config.yaml
n_kv_head: 1
rope_fraction: 1.0
qk_norm: false
extras: ["capped logits"]
init_std_up: 0.0195
lr_head: 0.0146
batch_tokens: 65536
train_tokens: 548200000
steps: 8365
Each number is 128 + 24 x the weight over its row's rms, rounded and kept within 0 to 255. Layers, rows and columns count from 0. The size above them is the row's rms in percent of the matrix's.

# layer 5 MLP down (transposed), 1024x256, rms 0.168, rows 698-750, columns 128-191
size [100  96  91 112  97 100 102  99  94  96 103 112 104 102 107  91  96  95 106  92  97 106 103 100  83  98 101  95  98  95 106 101 100  83 102 107 105 102 107 105 100 103  94  99 104 178  97  98 107 106 104  99  90]
[[166 128 151 134 146 164 107 154 167  98 132 101 173 129 124 112 132 108 141 161 138 119 136 151 118  90 137 137 129 139 125 157 145 110 156 127 141 135 115 136 150  99 143 151 162 146  97  84 145 123 142 118 126 100  95  97 117 133 125 135  92 135 136 175]
 [125 122 103  77 146 102 112 139 134 110  98  96 122 107 113 146 104 168 126 137 121 123 167 113 114 152 134  96  93  98 170  97 130 162 157 121  93 110  92 116 111 132 120 105 140 126 141 158 145 149  93 131 116 161  96 145 113 116 117 128 142 168 114 126]
 [152 169 122 137 156 117 120  96 127 177 115 163 121  99 139 128 132 104 136 120 123 107  92 109 148 126  98 117 120 142 127 136 149 107 127 127 113 129 104 101 111 116 119 117 156 124 116 119  84 142 173 158 148 124 120 122  98 128 108 154 151 135 161 191]
 [131 148 142  92 120  93  90 154 113 121 169 129 111 137 133 132 143 113 115 145 122 104 127 124 203 133 126  97 143  81 115 129 115 152  92 144 126 113  96 172 125 158 124 145 157 142 153  90 127 101 163 122 170 183 113 124  99 121 149 176  92 111 126 158]
 [136 151 114 135 154 110 109 118  99 115 103 101 123 110 100 105 147 141 126  85 131 121 156 133 149 126 107 112 143 127 161 153 157 155 148 111 135 132 161 127 147 128 127 137 103 116 157 148 172 104 101 135 127 124 117 149 103 128 112 143 128 118  97 137]
 [136 153 127 117 135 119 127 154 164 115 180 145 124 111 149 144 149 154 115 112 119 138  75 103 149 138 141  88 102  96 157 131 139 138 111 144 144 128 125 126 110  98 109 118 134 151  81 122 152 113 120 230 143 126 156 117 109 137  85 127 107 117 148 128]
 [113 109 112 150 115  99 105 136 155 137  82 127 111 101 136 148 116 188 152 108 133 123 126  90 137 111 120 135 184 135 138 125 182  88 166 151 106 128 116 130 143 142 121 111 125 118 124 138  95 117 107  99  94 132 133 114 174 121 150 125 109 127 102 138]
 [ 84 149 119 123 157  68 158 106 136 149 134 125 106 162 138 125  87 131 144 147  87 118 151 119 148 133 120 171 163  97 123 136 143 154 106 127 153 120 121 129 167 129 156 159 139 126 103  99 165 141 138 144 105 125 151 128  80 142 113 188 118 179 132 131]
 [ 90 122  90 106 132 137 131 148 166  65 125 119 140 120 160  77 162  91 161 103 134 140 133 115 106 141 104 102 135 142 145 120 145 128  61 130 137 120 119 135 131 149 102 109 135  94 112 121 149 114 173 105 141 132  94 135 136 118  87 103 121 115 130 103]
 [133 128 118 159 145 149 104 123 134 183 132 100 111 128 111 155 161 154 125 127 123 127 115  60 116  89  91 158 147 124 111 110 148 159 136 118 139 148 123 141 154 144  76 142 190 141 129 104  95  75 114 179 122 144 182 124 146 172 172  87 134 107 118 100]
 [130 158 125 109  91 133 150 149  96 127 116  81 159 115 174 147 112 129 159 132 119 121 127 143 128 124 129 101 166 118 108 131 143  77 109 113 113  96 116 100 133 103  91 128  41 127 135 148 155 130 116 115 142 123 126  82 116 106 101 108 141  86 108 146]
 [144 111  66 120 132 176 123 133 110 130 102 155 155 133 140 135  98 112 157 146 182 135 176  96 108  97 119  79 115 118 109  99 137 129  87 116 149 149 137 177  96 109 139 130 105 138 157 154 132 117 128 148 111  51 129 151  68 154 140 153 127 137  93 173]
 [100 148  91 123 155 137 142 155 127 115 129 127 139 141 142 140 123 124 116 141 123 105  96 120  81  86 111 101 207  90  60  90  87  94  98 104 138 121  97 135 147 140 143  99 132 110 171 128 103 136 111 112 120 124 180 123 142 172 161 110 158 122 109 170]
 [ 99  90 167 168 134 150  82 130 148 156 137 162 166  89 130 108 106 179 139 128 100 135 118  84  82 129 144 106 117 151 181 139 150 122 122 155 103 123 163  96 118 135  86 114 111 174 166 158 130 119 170 145 134 115 115 148 138 123  87 100 170 140 123 101]
 [134  93 118 106 179  95  87  99 138 130 164 131 176 111 160 154 113 146 143 144 128 102 128 130 119 112 157 117  93 115 152 123 124 135 140 141  64 132 114 142  68 178 179 116 135 128 117 149 120 112 164 121 115 161 108 106 138 128 169 165 159 134  96 137]
 [130 121 170 133 118 106 173 136 107  92 139 111 144 153 146 119 115 155 141 145 112 142 137 102  98 123 142 131 102 143 120 122 129 131 115 128 147 156 147 138 156 103 133 140  84 147 146 160 184 135  65 110 157  93 149 129 150 137  68 125 132  90 123  96]
 [148 124  95 143 128 114 177 151 135 116 103 136 162 164 108 152 150 101  79 137  92 134 169 138 109 118 126 148 154  91 195 174 155 149 123 125 152 134 137 102 153 196 119 124  98 163 106 126 157 119 142 108 157 107 133 136 139 134 164 138 121 127 114 117]
 [129 118 164 130  99 119 117 149 167  94 156  97 131 157 141 128 100 116 123 161 151 150 127 138  80 127 110 149 127 100 132 114 156  72 148 129 143 136 128 103 101 138 114 140 161 107 130 127 124  99 137 124 120  98 159 188 123 158 149  64 114 136 123 153]
 [137 113 164  98 134  84 192 176  95  91 114 141 127 162 148 111  98 101  93 149 156 137 166 117 111 169 130 131 164 127 147 149 131 102 103 146 148 158  99 112 141  98 120 158 163 152 119 110 175 149 103  92 114 138 131 107  98 117 144 131 111 121 138 134]
 [163 174 108 141 157 141 102 150 126 134 105 127 147 113  91 143  93 138 125 191 137  73 139 129  98 112 129  98 102 155 120 136 101 176 158 131 106  89 127 129 100 131  98  96  84 145 154 119 134 120 146 149 131 139 105 143 146 128 137 136 121 114 127 145]
 [123 177 128 137  99 126  93  85 157 114 140 100 172 139 103 166 108 104 130  80 122 146 105 141  86 124 156 132 123 152 116 136  97 161 119 129 121 110 135 161  91 174 159 141 125 185  97  95 112 126 123 170 119  73 142 127 166 161 171 137 132 108 165 124]
 [ 95 130 107 102 154 109 128 148 156 141 157 172 160 117 141 148 106  93 150 116 145  91 159 165 134 162 181 145 128 175 134 148 156 131 113 141 120 104 124 118 145 146 121 155 168 157 117 111 162 120 139 129 101  92 112 127 136 122 122 162 121 111 185 138]
 [136 168 117 139 132 157 129 131 126 119 160 141 128 148  99 103 137 146 153 136  97 107  70 140 134 112 166  76 135 116 116 118 153 108 122 161 117 163 119 154 114 151 127 136  95 113 107 171 146 143 141 112  98  92 102 145 129 124 120 136 117 128 148 138]
 [129 104 138 122 134 130 136 170 145 148 119  89  84 165 154  82  99 111 158 132 117 178 102 103 148 173 131 122 128 124 137 140  91 136 113 139 146 131 155 152 165 114 114 108  86 138 139  82 140 133 131 124 150 136 121 117 139  93 110 120 154 113 117 140]
 [159  92 118 121 151 170 138 141 124  93 111 141 147 128 173 131 133 130 148 145 156 127 117 126 140 155  81  97 114  92 122 126  87 153 118 130 149 172 173 113 151 159 140 123 133 140 120 147 120 138 104 160 132 110  80 132 120 139 151 129  98  97 160 140]
 [ 74 123 136 118 116 135 132 150 104 120 132  94 120 132 125 118 119 111 137 113 117 143 109 150 100 143 145 143 139 186 132  66 130 137 139 163 161 131 133  96 134 103 111 161 117 120 168 121 124 146 122 125  85 135 131 127 123 124 137 160 123 134  91 103]
 [105 100 126 131 128 156 116 165 114 107 121  84 177  94 126  89 109 141 119 127 141 153 156 115 111 140 108 127 173 142 133 110 122 132 111 102 129 116 135 155 112 160 139 113 152 155 160 133  84  95 112 112 111 129 141 117 135 135 113  94 111 119 105 121]
 [121 108 127 133 110 149 146 122 175 127 107  56 141 139 159 123 106 185 151 133 123 119 111 139 129 152 170 133 133 140 130 159 157 186 102 106 177 107 105 123 153 129 140 108 134 145 136 103 149 156 159 123 109 141 143 166 105 148  85 154 113  91 161 124]
 [122 118 151 142 129 132 108 134 127 133  74 117 116  99 172  83 160 110 134 100 168  95 125 142 155 131 160 114 122  78 122 119 102 119 120 147 115 100 119 155 129 134 147 135  96 130 132 167 158 138 155 114 106 134 146 158  72 140 124  87 127 133 149 109]
 [106 181  99 129 170 140 125 138 125 121 160 159 142 164 161 127 162 158 140 137 189 112 134 122 117 147 155 117 130  96 138 138  90 112 150 105 152 112 149 119 161 136 129  94 136 128 132 133 125 137 130 145  98 130 102 121 114 119 143 125 136 151 130 131]
 [127 105 146 135 142  96 112 122 101 154 137 128 133 107 147 115 147 112 118 147  97 127 114 145 166 141 130 160 127 126 160 150 115 102 136 149 129 125  82 115 123 109  99  99 153  89 127 119 129 127 158 157 149  87 113 124 112 137 151 153  94  75 129 127]
 [129  98 108 129 132 139 106 186 118 150  94 139 104 123  95 138 136 112  84 126 101 123  97 174 127 109 111 123 134 143 143 100 118 184 184 102 146 122 138 148 154  89 138 146 141 157 118 138 102 126 132 109 133 129 123 130 110 135 107 148  94 106 137 121]
 [138  89 114 131 125 140 141 155 133  99 115 126 129 123 176 106  94 105 113 130 110 129 140 137  85 132 144 103 142 123  80 168 158 130 106 104 143 106 118 150 113 110 154 113 142 132 146  96  95 120 100 126 151 137  95 131 136 152 130 144 135 128 145 110]
 [131 174 150 128 141 134 102 114 114 149 101 140 147 130 138 144 182 154 120 116 129 128 125 128 119 116 149 137  88 117 108 104 114 125 173  91 122 102 119 157 122 135  86 109 165 114  99 139 124 140 107 113 118 124 137 107 183  76 123  99 116 142  94 132]
 [106 138  97 142 166 107 128 161 124 135 119 126 159  87 139 134 109  91 136  51 130 109 101 121  59 147 124  92 114 132 112 148 135  95 116 124  92 159 108 122 102 144 115  66 139 120 106 110 130 146 124 118 128 105 133 123 135 122 136 106 130 185 133 140]
 [100  85 106 130 128 137 116 135 151 142 139 139  95 133 147 107 154 122 106 121 153 149 158 175 124 139 104  83 132  96 106 102 136 102 139  93 147 122  72 144 158 131 105 100 113 135 145 128 145 140 105 168 167 135  89  73 152 140  85 124 126 135 106 131]
 [113 101 154 136 133 144 112 182 138 118 189 104 127  91 119 128 115  88 175 103  94 139 118 161 131 136 114 138 168 156 120 120 102 137 124 123 162 112 130 179 157 165 192 132 143 133 106 119 146  99 126 126 155 100 125 129 139 146 116 101 130 134 115 127]
 [121 142 136 129 125 129  97 130 133 104 114 149 125 122 104 103 101 172  85 128 113 112  95 129 159 125 142 120 138 129 138 110 122 159 132 116 187 128 114 118 129 123 122 124 131 129  94 123  92 165  98 122 155 134 113 139 150 119  95  79 124 148  92 142]
 [138 112 125 110 109 196  91 144 138  91 142 149 124  82 119 165 115 146 130 147 112 121 166 129  81 113  94 128 134 104 166 128 145 113 156 114  85 119 168 154 130 133 135 101 141  98 117 178 138 128 137 146 107 131 144 121 161  90 170 113 103  96 137 108]
 [143 151 150 130 163 137  94 157 103 165 183 119  89 134 147 118 106 129  97 109 189 146 124 165 123 141 118 145 161 143 110 131  79 180 153 157 125 126 168  67 126 129 121  92 113 134 159 151 150 101 179 113 162 159 126  96 133 129 112 128 105 143 100 144]
 [113  94 150 127 127 138 157 141  77 169 165 132 123 157 150 126 135  77 149 130  89 157 173 110 135 135 147 153 142 155 134 113 154 178 139 104 146 142 172 137 105 107  85 110 162  90 157  80 145 134 143 149 136 143 140 119  96 117 148 107 125 150 130 117]
 [142 134 113 182 106 136 130 145 147 113  86 134 149 125 117 128 185  73 171 156 151 110 126 156 164 122 133 114  87 111 100  94 151 165  94 132 147 139 119 116 140  86 101 114 100 140 102 162 114  95 138 130 131  89 151  95  80  99 121 108  98 156 114 116]
 [111 132 130 145 119 122 139 155 157 138 157 119 149 112  83 153 162 164 114 100 130  79 124 141 136 146 117 134 126 141  92  97 153  98 144 113 131 107 142  62 154 142 139 132 136 116 102 126 125 133 167 117 125 114 142 119 140 135 122 165 139  86 135 165]
 [103 155 105  54 125 147 148  96 124 129 187 121  99 117 159 128 103 165 136 108  74 107 129  86 113 124 169 136 133 165  66 114 126  97 129 159 134 207 132 122 112 108 114 140 127 127 107 134 101 148 106 111 127 103 130 133 111 100 110 109 128 101 172 106]
 [ 97 140 140 122 114 111 122 109 154 131 122 146  81 129 164  91 113 124 163 114  99 132 114 112 148 149 165  91 115 179 129 100 112 114 103 103 154 117 120 126 132 156 132 111 105  85 122 149 108 139 163 118 145 141  89 115 155 165 135 133 123 132 150 111]
 [136 101 102 120 125  78 134 151 113 124 115 142 120 146  98 131 118 128 129 139 129 115 105 110 148 126 127 124 156 128 151  86 125 165 110 128 145 133 132 133 119  98 130 129 141 130  75 131 140 139 123 116  94 167  96 108 144 145 147 146  83 144 166 167]
 [121 111 116 169 155 126 148 111 122 126 121 138 136 109 116 178  98 143 146 113 121 116 124 103 155  88 118 123 132 134 132 140 147 106 139  83 145 140  98 229 138 127 120 113 156 115  75  92 116 106 133 159 116 166 114 144 110 115 134 108 137 123  71 100]
 [142 118 150 114 124 128 128 128 136 143 107  98 133 114 200 127 158  96 125 138  95 152  94 108 141 120 122 144 157 134 117 140 145 152 135 123 155 149  99 147 139  82 137 135 101 153 163 145 126 147 122 126 120 104 137 136 119 142 123 119 167 142 129  92]
 [110 110 114 146 140 151 109 138 118 141 147 140 107 136 133 123 119 154 118 126 137 154 164 105 131 112 154 193 173 119 119 130 162 128 145 125 118 165 156 132 126 118 104 198 143 130 174 108 145 147 131 105 149 136  98 115 138 103 116 128 133 113 113  68]
 [138 105 116 121 128 150 122 112 133 147 117 141 176 180 151 120 112 158 129 120 148 128  68 113 103 178 161 118 121 134 133 109 140 140 170 117 148 127 149 146 119  93 164 129 165 104 109 120 123 140 148  95 128 138 106 124 134 177 148 141 157  95 134 110]
 [123  99 144 115 103 137 126 124 129 104 132 158 112 130 146 185  85 130 158 123 119 129 102 153 136 169 172  73  82 135 129 137 137 151 132 155 143 156 154 137 126  93 146 113  90  69  94 121 111 147 168 118 151 132 137 126 125  93 163 184 139  91 111 165]
 [168  80  94 145  78 151 135 115 141 145 105 102  90 154 121 112 113 143 150 118 140 104 116 128 126  89 137 145 157 126 156 110 180 138 101 117 107  76 116 141 114 146 118 119  85 116 101 108 165 114 121 117 140 124 123 143 146 125 159 103 143 167 133 115]
 [104  98 116 150 111 136 132 122 153 122 114 105 104 165 155 117 124 142 160 124 122 114 111 109 134 168  94 140  89 151 122 114  90 113 150 172 115 145  93 117 149 109 145 116 146 129 155 164 129 154 170 133 126 142 114 114 150 158 155  96 116 135 154 143]]
# layer 5 MLP up, 1024x256, rms 0.174, rows 699-750, columns 128-191
size [108  93  97  90  98 109  99 101 106 110 106  95 102  92 100 100 103 102  96 108 100 101  94  90  88  98 100  93 104  99 101  95 104  96  98 110  99  99 100 106 104  99  94  97 168 100 101 100 103 106 101 109]
[[137 159  95 135 102 131 155 151 124 153 100 155 154 147 112  64 109  93 128 120 122 136  82 119 111 100  97 119 129  95 149 120 122 131 148 153 166  85  96 106 110 143 113 149  87 127 126 157 114 134 157 119 129  98 137 122 141 143 117 143  90 123  93 109]
 [122 111 109 129 110 139 112 137 115 124 158 120 116 179 177 138 142 149 143 146 118 138 130 132 167 104 151 114 175  97 128 120 143 156 161 133  91 108 156 163 111 124  72 154 181  93  77  95 149 123 140 165 142 138 180 132 121 151 105  94 106 129  99 154]
 [129 124  95 113  98 167 150 147 118 177 131 144 112 145 122 144 175 167 123 134 124 129 187 136 111 129 102 142 151 102  91 122 122 138 157 105 191 126 112 113 131 144 120 185 129 139 131 140 164 129 119 146 135 137  86 100 179 144 141  97 120 111 151 127]
 [138 114  70  95 134 130 145 125 125 130 138 149 111 105 130 163 145 142 148 151 122 144  90 122  58 149 156  94 112 130 140 102 134  87 118 127 114 139 126 136 113 155  99  84 143  91  89 150  86 177 145 150 147 126 102 127 137 145 124 116  77 103 125 137]
 [ 96 148 105  81 131 154 101 104 159 107 164  80 121 152 133 133 124  86 148 130 175 131 170  95  83 136 149 132 163  96 125 164 143 128 129 153 125 149 164 146 128 130 107 141 148 160 119 137 146 101 158 125  69 135 125 136 142 172  93 138 162 102  99 151]
 [116 123 154 119  77 114 124 119 132 122  97 110 143 129 132 121 130 135 111 149 115 119  97 104 111 139 140 138 138 124  95 131 152 118 122 118 149 114 126 113 127 150 142 131 124  97  88 144  65 113 145 130 130 122 145 133 107 126  77 121 135  69 177  99]
 [154 145 134 123 126 147 123 163 122 114 127 122 113 142 118 127 100 116 169 133 134 118 145 149 156 176 135 136 117 114 123 133 105 115 159 127 133 130 103  92 110 135 100  83 148 136 144 147  99 117 115 117  85 135 162 154 122 115 133 142 138 110 105 181]
 [114 107 126 127 130 101 148 153 152 118 106 122 136 112 116 151 106 136 103 160 123 133 121 139 132 121 143  65  98  82  95 167 159 138 139 136 115 125 149 141 156 150 154 117 125 170 118 102 101 103 104  92 145 152 155 172  85 132 124 116 110 152 119 126]
 [154 156 148 147 145 123 151 131 105 137  90 123 157 149 113 112 129 150 152 137 157 126 130 132 194  89 150 116 129 152 118  90 135 116 105 124 116 147 110 109 139 129 165  91  86 133 149 106 155 104 144 124 116  59 145 113  89 107 113 130 107 126  99 124]
 [ 93 134 100 149 130  95 132 155 113 112 111 136 154 146 120 137 102 100 168 137 137  98 134 161 109 130 146  88 133  75 136 112 121  95 134 139 142  92 101 154 128 149 128 106 129 167 118 159  99 112  87 120  86 151 103 152 107 115 122 154 128  94 106 125]
 [157  81 123  99 130 120 132 103 148  83 109  95 155 131 145 137 119 117  79 124 161 109 149 115 152 107 119 147 141 133  62 101 124 110 116 126 173 118 113 150 136 155 138 105 113 118 121 155 116 121 134 105 155 133 132 143 155  93 102 144 142 151  81 163]
 [153 132 119 181 131  93 133  99 119 133 158 129 110 136 114 120 143 134 122 140 106 122 133 118  82  67  75 140 131 154 140 143 102 107 124 112 135 109 124 138 139  96 157  89 181 119 129 105 146 120 134 108 154 148 160 156 115 163 153  93 167 131 164 171]
 [ 95 125 128 106 122 110 158 163 110 145 128 112 110 118 130 150 124 165 113 103 141 123 135 104 108 104 146 141  99 125 106 122 122 132 120 153 151 146 152 132  88  98 145  88  73 153  85 172 156 173 105 116  82 120 136 117 124 111 113 151 129 170 100 133]
 [111 147 121 115 149  83  97 163 105 140 118 170 120 153 158 156  74 161 107 112 174  99 136  96  85 120 115 156 118 130 144 153 122 123 150 129 105 139 106 162 101 140 170 171 134 141 101 147  80  95  80 157 160 120 131 150 108 133 165 152 164 136 159 152]
 [108 105  82  96  91 131 118 177 143 113 114 143 126 114 123 136 155 146  98 152  86  68 123  98 143 102 115 130 148 150 103 133 183 139 110 134 127 190 127 143 127 166 119 153 135 107  99 156  91  76 110 136 114 157 133 128 132 135 157 138 183 150 145 139]
 [110 134 148 129 117 128 103 122  98 106 165 151  79 146 108 144 143 132 118  98 126 134 109 161 116 163 123 131 111 104 133 120 142  97 161 159 146 109 118 148  59  76 130 127 193 121 158 158 130 129 106 110  73  98 131 107 110  95 108 124 129 149  85 139]
 [132 143 151 115 150  99 114 116 139  91 137 129 140 102 156 117 114 107 129 163 106 120 131 112 116 133 135 117 115 134 160 123 142 106 140 120  95 132 144  81 102 141  85 104 115 129  48 147 136 180 140 108  92 122  96 138 119 155 132 118 101 145  80  96]
 [114 132 149 131 105 112 127  55 124 125 124 102  95 123 164 114 138 138 108 112 108 115 129 130 125  92 182 194  73 148 148 136 114 127 153 116 132 114 138 123 101  86 140 144 139 113 112 132 105 111 142 110 118 130 136 116 129 115 112  83 149 133 121 109]
 [129 147 182 181 102 143 109 135 135 144 154  98  98 126 130 151 114  96 117 119 122 119 120 160  80 107 153 127  80 193 111 116 169 139 107 142 135 145 123 141 125 136 108 125 131  89 134  92 157 167 125 101 111 118 102  84 134 127 114 128 128  84  98 170]
 [177  96 113 115 137 138 179  98 113  82 104 115 132 120 117 107 134 123 145 148 156 161 166 122 162 104 118  88 160 145 118 118 130 135 113  89 204 125  88 151 121 144 137 143 148 141 120 162 155 123 131  99  89 147 108 124 118 114 114 109 108 149 108 127]
 [ 88 129 138 131 132 124 100  79 117 115 135 144 172  93 122 138 123 156 118 118 150 109 101 131 130 138 171 111 156 111 139 153 106  95 154 127 152 119 117 157 129 120 157 152 143  87 137 153 117 121 127  58 130 104  90 140 131 118  97 127 118 113  96  79]
 [106  92 177 134 149 115 130  91 133 102 109 121 101 159 108  91 122 164 109 108 190  86 140 120 134 168 122 138 131  79 110 172 137  74 140 146 101 117 119 127 116 102 116 156 132 149 132 156 110 105 141  68 105 123 113 147 129 124 113 110 120 130 106 107]
 [148 114 134 144 118 142  98 123 126 165 146 143 170 137 122 127 150 103 156 131 127 133 121 137 138 148  73 130 153 132 154 108 136 132 133 118 143  97 110 123 175 130 131  81 161 111 106 135 119 141 127 127 110 192 170 127 125 114 172  97 175  92 142 132]
 [102 144  98 134 152 112 139 155  90 151 135  94 130 126  99 100 115 130 139 111 114  85 103 137 153 116 210 160 160 175 136 165 154 130 133 120 139 124  59 129 126 131 121 110 153 107 108 149 118 124 116 146  89 120 164 129 127 127 107 146 121 158  78  94]
 [127 127 138 127 166 156 104 139 116 105 122 117 163 145  95 118 134 119 104 100 157 111 143 109 138 118 131 146 134 126 107  77 134 145 121 136 145 139  99 159 106 127 120 170 124  97 132 137 103 160  95 104 150 111 147 148  83 104 130 122 151 113 128 138]
 [156 127 113 132 113 138 124 107 121 137 148 126 134 140 141 185 144 105 132 156 133 132 160 138 158 108 118 151 134 127 134 132 130 122 120  80 137 140 167 166 138 121 177 112 172 151 111 183 130 207 104 125 122 122 116 110 109 134 113 157 101 117 103 146]
 [126 146 106 131 129 129 134 147  97 122 155 161  56 195 140  83 145 118 120 141 149 131 126 138 100  90 115 144 128 148 143 119 138  99 136 132 119 156 102 188 161 130 131 187  96 121 159 154  95 135 148 153 133 117 120 150 132 136 135 119 118 175 111 151]
 [131 142 135 149 107 146 145 109 108 124 141 145 142 113  88 133 139 126 104 186 116 145  96 126 153 172 159 115 155 124 130 144 103 127 129 106 144 151 118  90 120  78 123 187 143 125 126 153 113 105  57 118 144 128 113 106 100 103 121 144 133 142 129 132]
 [188 128 180  80 129 169 116 114 171 121 129 136 106  76 127 107 119 118  93 109 145 144 157 158 133  93 121 110 111 129  91 120 168  88 144 135 138 132 110 134 109 167 120 102 131  86 117 116 136  92 101 149 159 137 120 123 140  84 144 154 132 112 142 122]
 [120 121 115 101 150 147 114 121 117 133 156 106 160  83 109 133  56 111 169 129 100 139 125 129 126  98 145 152 174 104 111 111 127 169 163 138 123 136 135 107 108 116  97 160 129 138 163 119 149 164 111 126 124 145 115 152 190 160  93  96 125 136 143 106]
 [ 96 156 136 132 128 152 154  87  94 138  94 135 115 107 139 156 104 136 124 136 158  92 149 127 106 150 158 158 164 168 145 154  93 131 131  88  93 142 140 149 128 169 126 139 144 127  86  94 120 109 107 163 154 113 108 138 167 176 117 105 156 120 110  84]
 [112 124  80 175  99 118  90 136 103 159 121 152 146 107 119 137 119  83 160 124  66 109 123 140  83  80 139 107 159 187 169 152  98 120 119 152 111 125 112 129 124 143 129 127 146 114 144  79 124 133  95 179 138 158 118 121 111 127  93 113 124 141 116 132]
 [152  93  98 164 114 109 136 137 142 136 146  95 136 116 121 112 122 114 106 147 189 120 130  83 135 145 133 117 136 147 176 158 101 133  93 119  87 167 112  93 117 151 106 110  98 132 160 101 133 109 164 148 132 124 157 147  77 137 130  99 142 110 163 137]
 [110 111 132 144 124 106 142  86 129 128 114 119 104 111 169 101 123 127 119 134 137 131 110 131 118 119 105 101 161 162 167 112 134 116 153 138 114 162 133 115 159 124 128 151 102 119 114 148 134 116  92 141 163  95 132 128 146  98  99 161 120 155 134 131]
 [128 131 109  99 125 125  92 121 123 138 137 119 121 101 147 149 121 120 105 145 114 139 131 127 158 141 134 121 128  85 140  76 175 115 139 103  94 150  91 102 158 180 127  93 123 153 132 107 151 111 122 133 108 100 140  87 114 157  91  87 127 138 148 100]
 [114 166 126 103 105 118 112 169 106 109 105 120 124 122 145 124 120 138 133  98  74 144 112 138 117 178 170 139 139 116 112 149 150 101 163 133 142 115 126 165  92 132 112 138 122  98 159 115 144 112 123 116 127 153 143 121 136 115 144 147 103 116 126 121]
 [171 183 120 112 105 103 115  97  96 130 123 142 171 119 130 148 122 121 140 149 109  98 112 110  95 149 118 161 119  77 146 115 135 107 126 116 137 114 120 119 132 147 163 106 104 137 121 164 119 164 113 186 110  93 169 124  75 113  94 148 113 106 115 120]
 [142  97 140 123 114 136  86 135 161 142 155 144  90 132 114 139 131 157 137  82 168 135 140 117  88 129 118 123 129 165 129 136 159 135 124 109 138  82 105 139 113 125 137 136 161 129 143  81 123  92  83 121 133 172 118 141 174 131 129 148 114 133 149  99]
 [119 139 118  77 189 120 128 121 133 166 143 123 125  91 157 109 145 112 126 103 146 183 200 134 148 146 137 178 140  97 134 116 113 129 157 137 130  95 115 112 130 122 120  69  84 114 148 116  92 138 136 158 143 123 154  84 130  63  97 113  90 158 145  79]
 [161 159 180 100 111 159 144  78 162  97 146 134 160 135 129 117 104 134 103 181 101 118  94 101 138 107 113 138 106 128 119 152 139 132 112  88 106 115  94  94 145  97 135 148 153 135 146  89  87 134 134 118  77 131 121 142 124  71 167 111 175 103 120  95]
 [194 134 145  68 169 114 116 168 133  85 142 120 146 117 104 121 112 134  92 109 106 130 107 120 113 134 122 109  99 123 144 133 131 128  97  88 114 106 153 130 160  97 166 123 193 128 145 134  92 102 121 162 174 115 167 136 129 141 112 104 107 132  98 146]
 [182 145 114 124  94 158 137 116 117 111 140 173  94 179 125 120 136 145 152 138  99 130 130 120  97 110 110 110 120 148 150 129 126 130 153 100 109 121 114 153 119 104 108 136 144 105 146 139 127 126 120 132 169 148 145 116  96 127 141 123 135 149 150 122]
 [175 121  88 186 152 130 155 120 134  75  95 139 154 170 133 177 122 120 114 120 129 113 153 134 121  87 157 141 116 214 128 171 106 128 129 130 102 130 130 142 141 129 170 100 127 134 152 144 141 149 138 125 126 143 123 125 124 112 126 156 148 145 115 120]
 [118 133 154  59 109 131 148 146 126 149 118 186 113 129 107 136 147 171 168 152 125 154 176  70 160 145 141 116 129 134 105 105 178 104 108 115 128 121 113  93 122 149 140 100 131 103  97 153  90 120 142 140 155 124 111 136 111 111  88 158 109 170 140 106]
 [167 111 110 141 108 106 166 126 138 115 132 147 110 129  88 149 108 142 119 154  81 135 149 122 168 106 171 118 114 141 127 114 172 142 139 117 107 149 136 144 101  88 137 148 137  96 118 154 171  91 119 127  78 166 107 101 101 121 157 109  96 143 161 131]
 [ 81 131  73 131 144 134 103 169 114 149 125 127 133 120 110 145 115 128 113 101 152 137 136 111  97 132 119 111  84 135 117  88 141 138 125 152 141 138 162 110 113 131 143 144 142 149 148 157 146 141 136 107 158 190 148 125 133 104  73 116 129 132 127 118]
 [101 129 116 144 146 145 135 118 113  88  82 115 121 123 128 149 109 143 150 113  88  92 133 162 139 138 125 137 175 128 131 124 129 152 110 139  56 141 141 130 141 100 139 125 131  96 104 146 107 120 107 101 146 113 151 131 124 150 117 185 161 123 111  96]
 [108 104 152  88 151 154 118 125 105 125  75 140 127 117 150 140 115 122 150 149 122 139  88 137 113  88  64 147 139  81 120 128 159 122 164 133 124 124 112 154 114 127 136 145  97 150 167 101 162 140 119 100 114 150  99 130 137 120  98 136 115 167 132 101]
 [ 55 120 138 148 157 141 146 110 146 109 134 133 108  89 128 141 125 139 124 154 122 153  83 104 123 138 125 155  74 117 115 136 122  83 111 135 142 109  57 124 113 142 176 134 114 128 158 102 106 140 110 101 125 155 112 123 138 124 136 128 100 153 115 108]
 [119 155 163 124 106 138 144 133 161 134 126  98 134 132 132 150 181  95 148 111 137 118 105 120 164 114 151  84 161 105  99 105  98 122 122 107 124 158  76 143 124 115 139 132  67 134 127  83 105 105 134 123 123 129 118 154 107 184 150 114 211 158 110  97]
 [ 77 126 172 132 135 146 114 138 156 114 173 117 163 104 124 132 126 132 159 145 130 153  94  94 164 119 177 114 138 149 139 111  90 124 160 133 146 164 139 138  95  78 143 120 138 120 140 121 130  92 100 130 165 135 133 143 118 113 129 133  93 105 109 110]
 [ 85  84 133 100 122 120 136 122 118 105  67 160 152 120 142 103  87 145 122 135 153  81 146  88 148 129 121 139 130  75 112 114 143 129 136 154 166  91 108 113  86 143 120 130 174  97 132  67 120 118 123 149 139 121 166 142 120  68  66 183 124 117 109 141]]